Weights of a small transformer language model.
Size: 9 layers, width 128, 3 heads of 64, MLP 512 squared ReLU, vocabulary 512, 2.2M parameters.
Architecture: rotary positions, no biases in attention or MLP.
Training: 147M tokens, 8973 steps.
Each number is 50 + 15 x the weight over the matrix's rms, rounded and kept within 0 to 99. Layers, rows and columns count from 0.

# up: layer 6 MLP up, 512x128, rms 0.107, rows 123-147, columns 0-63
# down: layer 6 MLP down (transposed), 512x128, rms 0.0967, rows 123-146, columns 0-63
up123:33 46 56 48 41 59 50 43 48 35 62 40 46 67 31 38 57 58 65 44 50 55 38 51 59 44 43 48 26 77 46 42 44 50 74 46 24 59 46 68 64 68 37 42 29 69 48 41 46 35 54 12 42 38 48 50 61 48 60 52 46 52 48 48
down123:43 10 46 75 36 41 35 43 35 48 49 49 47 69 43 50 39 42 51 51 35 95 49 69 38 36 60 47 85 50 76 74 26 76 15 67 62 36 33 38 44 61 33 46 40 48 40 43 55 53 62 65 39 77 41 45 46 42 33 71 41 58 86 56
up124:44 33 76 52 27 52 39 24 30 27 59 34 31 58 44 35 43 52 46 58 80 35 54 58 52 65 64 38 69 17 40 23 59 32 63 52 51 13 31 33 61 67 27 38 38 66 66 54 63 53 65 26 44 47 54 28 57 30 49 54 62 51 63 45
down124:41 55 44 35 33 33 29 68 25 18 42 65 33 44 67 37 55 82 64 64 47 39 56 46 56 17 60 61 47 17 51 58 56 57 37 63 65 54 53 47 36 59 62 35 53 71 38 28 47 62 51 60 46 66 58 99 42 32 87 57 68 26 58 58
up125:53 52 34 53 61 09 50 32 47 41 47 63 56 53 58 79 32 31 58 36 46 50 47 53 42 50 35 39 43 69 62 56 42 79 51 59 43 24 37 38 65 58 37 53 49 56 42 59 82 28 29 50 38 64 99 60 49 53 52 42 72 25 29 28
down125:39 56 64 42 69 44 15 49 38 60 54 54 46 48 54 52 42 46 60 58 60 59 26 55 20 43 53 52 52 54 81 54 52 19 54 45 42 71 42 78 52 54 62 34 54 36 38 54 48 42 50 44 76 67 53 41 55 70 64 36 60 44 28 31
up126:42 73 75 19 44 59 40 91 43 31 69 40 54 36 29 54 47 61 55 61 48 54 65 52 38 53 42 51 31 51 48 37 73 73 44 40 62 38 41 35 42 44 47 58 62 34 51 61 64 51 66 49 37 60 50 61 21 57 59 34 26 35 53 65
down126:56 81 36 36 57 68 53 31 62 35 65 07 35 55 32 41 13 58 70 51 32 51 51 34 54 50 61 43 54 64 53 58 46 34 39 49 32 57 50 48 52 71 29 45 51 34 37 13 40 31 78 39 22 64 58 73 23 74 48 38 65 56 65 37
up127:63 69 57 35 23 50 59 54 61 56 38 45 62 49 41 43 28 49 84 52 90 55 31 74 77 63 50 33 66 49 53 56 44 58 65 26 15 42 67 43 49 52 54 64 66 47 32 46 52 51 39 43 26 45 58 44 54 38 37 27 43 48 55 52
down127:47 53 47 62 52 70 63 40 46 71 54 34 58 23 53 36 62 35 55 24 35 56 39 46 46 42 26 57 83 77 38 77 26 54 49 68 70 47 57 79 72 62 40 45 45 23 60 61 46 66 62 53 59 55 66 44 48 58 48 13 64 47 47 43
up128:80 44 39 43 57 20 29 50 53 20 71 32 66 56 76 65 81 26 55 31 77 52 38 48 38 76 45 68 63 68 50 41 49 45 80 51 52 41 42 40 51 44 69 50 67 64 56 47 60 60 48 25 50 38 40 71 27 58 39 29 25 54 42 34
down128:46 69 58 62 62 19 51 67 67 37 70 59 68 22 63 36 42 25 41 63 55 55 30 46 62 36 52 27 62 68 72 58 31 47 43 53 42 35 37 69 72 31 50 54 37 60 71 48 27 53 49 57 26 45 43 47 47 35 56 36 53 55 43 34
up129:53 52 70 39 47 67 53 50 53 83 79 53 53 45 45 38 77 44 64 22 44 30 51 52 45 55 42 57 43 59 22 50 54 45 33 31 63 42 20 48 66 58 35 69 56 66 52 35 68 55 63 33 44 53 32 71 59 52 67 47 31 48 41 57
down129:66 69 49 58 51 51 67 44 29 41 66 42 64 26 31 41 32 41 46 71 52 46 36 06 63 57 56 55 50 56 54 61 46 53 56 70 85 46 39 37 72 66 70 33 40 69 37 49 58 58 38 61 45 24 33 70 41 57 31 35 23 81 68 57
up130:41 22 60 64 61 28 22 34 52 36 69 58 81 44 35 54 29 53 55 51 80 29 19 42 52 30 53 38 29 31 37 55 67 51 56 39 47 45 47 40 62 68 58 72 51 49 52 47 54 39 60 40 32 51 67 66 49 53 46 49 44 10 26 34
down130:42 71 35 39 44 34 77 40 74 79 55 27 64 54 60 45 60 50 19 52 46 48 65 51 41 63 58 51 54 37 68 47 59 54 35 99 55 45 68 42 58 43 49 50 36 61 59 33 20 47 65 49 41 53 55 47 33 57 58 52 24 41 43 70
up131:56 59 63 75 59 55 38 23 13 45 43 45 69 27 66 52 42 69 80 18 44 35 41 51 57 41 66 45 62 52 46 34 40 38 45 44 40 50 44 39 50 71 53 35 57 54 16 53 59 59 56 57 58 58 37 29 25 55 50 51 55 82 32 75
down131:60 13 28 46 39 55 54 53 51 45 55 39 54 75 41 33 27 73 39 69 46 84 44 59 58 56 61 78 63 76 23 45 76 48 76 72 48 61 35 39 53 33 47 52 48 36 45 51 60 46 40 50 64 43 65 67 48 48 21 61 34 68 90 58
up132:68 54 64 53 60 46 61 28 54 82 57 54 36 04 43 71 30 40 75 34 32 34 52 25 50 61 31 62 19 58 43 69 36 67 37 37 23 31 62 76 70 89 46 65 36 30 56 22 62 34 53 57 48 49 42 44 34 37 40 28 57 44 27 68
down132:54 52 51 62 42 52 62 61 54 48 66 32 35 42 42 56 69 82 71 67 58 87 45 65 52 47 74 68 66 54 34 60 47 23 53 55 59 91 43 63 34 30 49 43 54 52 57 44 32 44 47 37 47 78 71 59 29 43 54 58 30 62 62 61
up133:35 61 38 41 73 79 60 44 63 39 67 52 39 41 43 31 63 67 78 41 59 61 42 36 51 63 36 51 38 72 50 22 50 53 60 52 29 61 21 47 70 51 56 72 60 83 49 57 50 31 24 16 74 44 37 26 58 60 46 25 24 66 48 44
down133:64 32 56 66 70 46 25 51 70 84 43 23 48 45 55 55 61 46 50 37 21 61 49 25 30 02 74 48 42 69 31 45 46 51 52 74 55 67 41 55 41 50 55 45 50 60 67 81 45 61 48 73 46 51 62 62 60 74 39 47 42 40 51 58
up134:63 63 27 59 63 31 58 54 44 58 70 52 37 25 48 44 45 83 37 63 47 52 36 64 62 73 29 48 49 34 50 55 65 74 50 22 34 43 60 66 71 50 28 45 41 67 47 43 59 26 49 52 67 50 54 51 38 34 51 48 39 27 58 58
down134:44 28 69 47 35 46 54 39 70 35 53 57 97 34 29 57 67 14 48 65 67 56 61 43 74 31 51 52 75 59 62 64 38 67 35 51 79 49 50 43 40 38 40 43 50 66 66 65 32 32 58 64 50 65 54 36 73 61 53 80 40 57 42 48
up135:53 39 60 61 41 51 55 51 55 65 40 57 53 76 48 81 50 47 67 45 49 49 68 44 36 60 82 37 29 49 35 45 41 35 56 43 40 34 62 56 54 34 69 33 39 63 22 43 85 50 55 55 36 43 55 51 50 70 69 39 69 01 55 58
down135:38 79 36 46 33 31 49 61 73 55 46 59 48 51 58 58 39 56 55 68 38 59 39 47 68 66 70 76 73 76 50 42 53 33 12 53 56 28 30 69 65 16 51 74 51 46 33 47 69 39 25 65 56 47 58 47 26 63 38 47 63 57 56 42
up136:47 72 59 88 19 60 60 42 25 42 63 45 42 61 59 40 37 59 53 47 50 35 61 32 49 72 52 14 44 67 39 67 42 81 71 46 54 29 35 76 71 41 53 72 18 38 38 55 38 60 37 31 37 31 68 55 29 25 28 26 68 39 36 66
down136:40 33 42 23 54 07 40 33 49 52 61 38 40 56 59 76 52 70 54 55 47 58 47 45 72 38 42 45 73 40 51 45 63 33 34 36 69 18 50 46 47 60 51 62 75 53 47 33 80 70 47 82 10 49 68 60 31 56 74 55 60 44 41 58
up137:58 33 39 34 07 54 55 70 42 63 51 63 54 76 32 67 47 31 58 14 62 41 40 20 36 74 49 43 45 38 56 50 34 32 30 37 49 21 56 58 44 82 22 57 40 44 69 59 52 49 16 47 45 94 61 35 71 56 36 32 61 26 35 39
down137:43 67 62 39 68 60 55 38 45 68 55 79 48 51 59 40 60 21 48 49 49 47 57 48 70 50 86 77 69 78 53 50 37 65 74 50 79 67 73 45 92 69 59 40 46 74 22 31 23 72 74 48 33 53 26 34 42 53 50 48 51 65 33 52
up138:37 72 53 30 59 29 72 47 65 42 55 62 65 80 71 56 25 41 66 37 64 49 19 45 48 55 73 23 39 19 34 04 72 53 50 55 69 17 53 35 45 32 36 50 27 50 50 55 45 52 61 22 74 53 42 37 52 51 36 53 85 48 35 19
down138:37 48 28 32 29 55 87 81 44 52 47 65 39 57 72 43 44 73 41 53 49 28 37 54 58 69 59 52 65 53 50 50 67 58 53 82 37 47 56 40 32 35 41 41 41 68 61 55 66 38 44 55 49 54 56 37 51 49 33 50 57 32 72 45
up139:65 54 39 40 52 83 71 66 42 35 60 35 47 74 61 30 74 78 51 65 63 49 63 49 60 62 64 42 73 45 62 33 57 55 85 53 48 43 57 25 63 51 59 49 32 35 58 52 36 55 48 51 50 54 44 52 49 60 50 33 51 36 57 43
down139:55 47 63 36 46 63 55 48 52 62 47 53 45 67 47 43 31 27 46 53 48 46 51 44 37 53 50 39 57 52 71 69 48 78 47 39 68 72 51 43 68 63 45 36 49 55 44 60 55 56 73 82 50 45 59 35 67 48 67 33 32 58 43 58
up140:57 58 28 68 51 31 60 27 73 66 67 65 53 28 58 50 41 67 61 42 33 59 40 53 63 63 48 55 58 44 41 44 73 50 39 26 22 21 54 77 80 48 51 65 56 48 20 49 45 31 41 27 63 49 38 77 28 60 50 49 79 07 63 34
down140:68 22 28 91 54 26 22 55 67 47 40 50 49 74 55 68 41 60 69 37 61 60 48 38 48 33 54 46 23 35 48 55 34 46 16 34 84 68 65 31 36 69 52 38 43 37 53 40 74 21 26 72 28 49 42 40 69 44 32 33 48 42 21 56
up141:67 66 25 58 12 69 47 65 48 33 46 49 48 39 54 57 59 48 74 33 37 48 16 49 36 82 46 47 38 55 53 33 68 36 52 42 16 69 57 56 41 48 65 64 64 58 28 48 69 63 40 59 77 58 28 33 65 51 80 45 21 25 33 59
down141:25 72 48 66 48 38 16 37 46 39 31 20 38 61 43 41 70 47 34 24 17 42 59 47 37 49 46 68 79 47 76 46 64 58 35 75 49 29 44 60 31 45 55 58 51 78 36 39 47 60 44 65 45 46 35 53 40 27 60 44 29 49 73 67
up142:40 54 50 52 24 51 49 72 67 53 54 01 55 62 39 60 72 68 54 41 32 30 60 72 63 23 89 18 17 29 29 37 68 38 55 48 47 55 54 42 33 61 42 48 58 46 38 44 61 32 49 32 80 55 83 36 57 59 46 29 39 68 47 40
down142:50 33 30 34 39 55 76 66 50 52 53 99 30 38 58 38 19 58 44 72 38 31 40 69 85 45 40 57 42 25 69 41 72 52 67 34 35 43 58 49 39 48 60 49 51 55 48 22 54 34 54 52 59 44 49 31 56 52 50 19 60 49 33 68
up143:66 57 55 60 39 27 44 73 49 41 39 55 65 43 33 55 47 33 52 56 97 67 43 61 49 53 39 35 32 43 02 35 53 35 60 47 61 29 31 28 56 32 37 56 44 52 55 67 28 73 44 42 74 63 65 42 40 61 34 47 46 47 50 37
down143:57 45 46 52 43 41 50 63 52 78 61 52 56 32 34 39 65 31 51 49 50 77 49 59 80 44 61 84 67 27 40 30 49 39 52 70 30 51 55 30 38 85 20 45 59 43 51 69 32 33 43 38 60 26 37 34 85 77 51 74 50 62 36 53
up144:44 49 43 42 36 53 53 19 49 82 39 29 67 44 32 46 65 59 41 66 77 46 49 44 49 45 56 27 48 49 37 43 52 43 33 51 31 60 40 40 36 46 57 47 38 48 39 45 39 50 30 48 59 53 69 55 23 64 29 50 25 48 64 41
down144:47 62 40 38 58 39 63 59 42 55 60 57 50 45 64 47 57 52 65 45 35 89 51 45 36 42 25 61 60 68 35 41 51 68 37 87 64 63 47 40 36 46 26 23 45 00 40 48 58 57 27 71 66 63 47 44 30 47 44 54 35 63 39 59
up145:56 47 33 38 71 45 48 43 44 41 65 54 50 66 70 73 23 42 57 62 43 52 47 34 47 54 79 60 44 59 40 03 43 52 70 45 58 53 45 83 67 50 27 51 43 45 63 07 48 62 25 40 61 57 16 71 45 29 52 20 75 37 33 64
down145:30 32 64 82 45 64 59 46 49 78 69 59 48 39 74 23 22 31 31 48 41 67 81 57 62 45 75 63 45 75 66 49 45 53 63 83 46 64 47 43 64 26 54 61 53 71 66 44 63 17 28 39 34 31 48 81 57 61 35 71 48 48 83 75
up146:62 65 44 62 55 63 68 48 59 60 49 42 55 41 73 59 80 77 44 29 63 57 37 74 54 44 49 41 39 38 60 37 56 68 75 24 33 58 35 54 66 46 36 39 58 63 60 70 65 55 77 43 50 74 47 33 74 44 37 52 58 42 41 45
down146:58 45 79 65 60 69 57 80 41 36 53 41 73 55 55 54 56 73 44 58 43 44 38 66 35 25 42 48 36 38 51 87 55 72 54 89 38 42 43 53 81 28 77 12 57 67 59 49 53 62 48 52 49 55 46 76 40 55 50 47 38 57 86 40
up147:41 44 76 35 57 56 22 33 42 53 61 47 80 33 38 61 29 51 54 59 73 45 38 62 43 37 66 32 47 45 52 27 56 63 65 49 45 39 41 30 50 74 35 47 37 53 54 82 47 59 30 50 26 40 52 47 55 64 32 20 51 61 32 62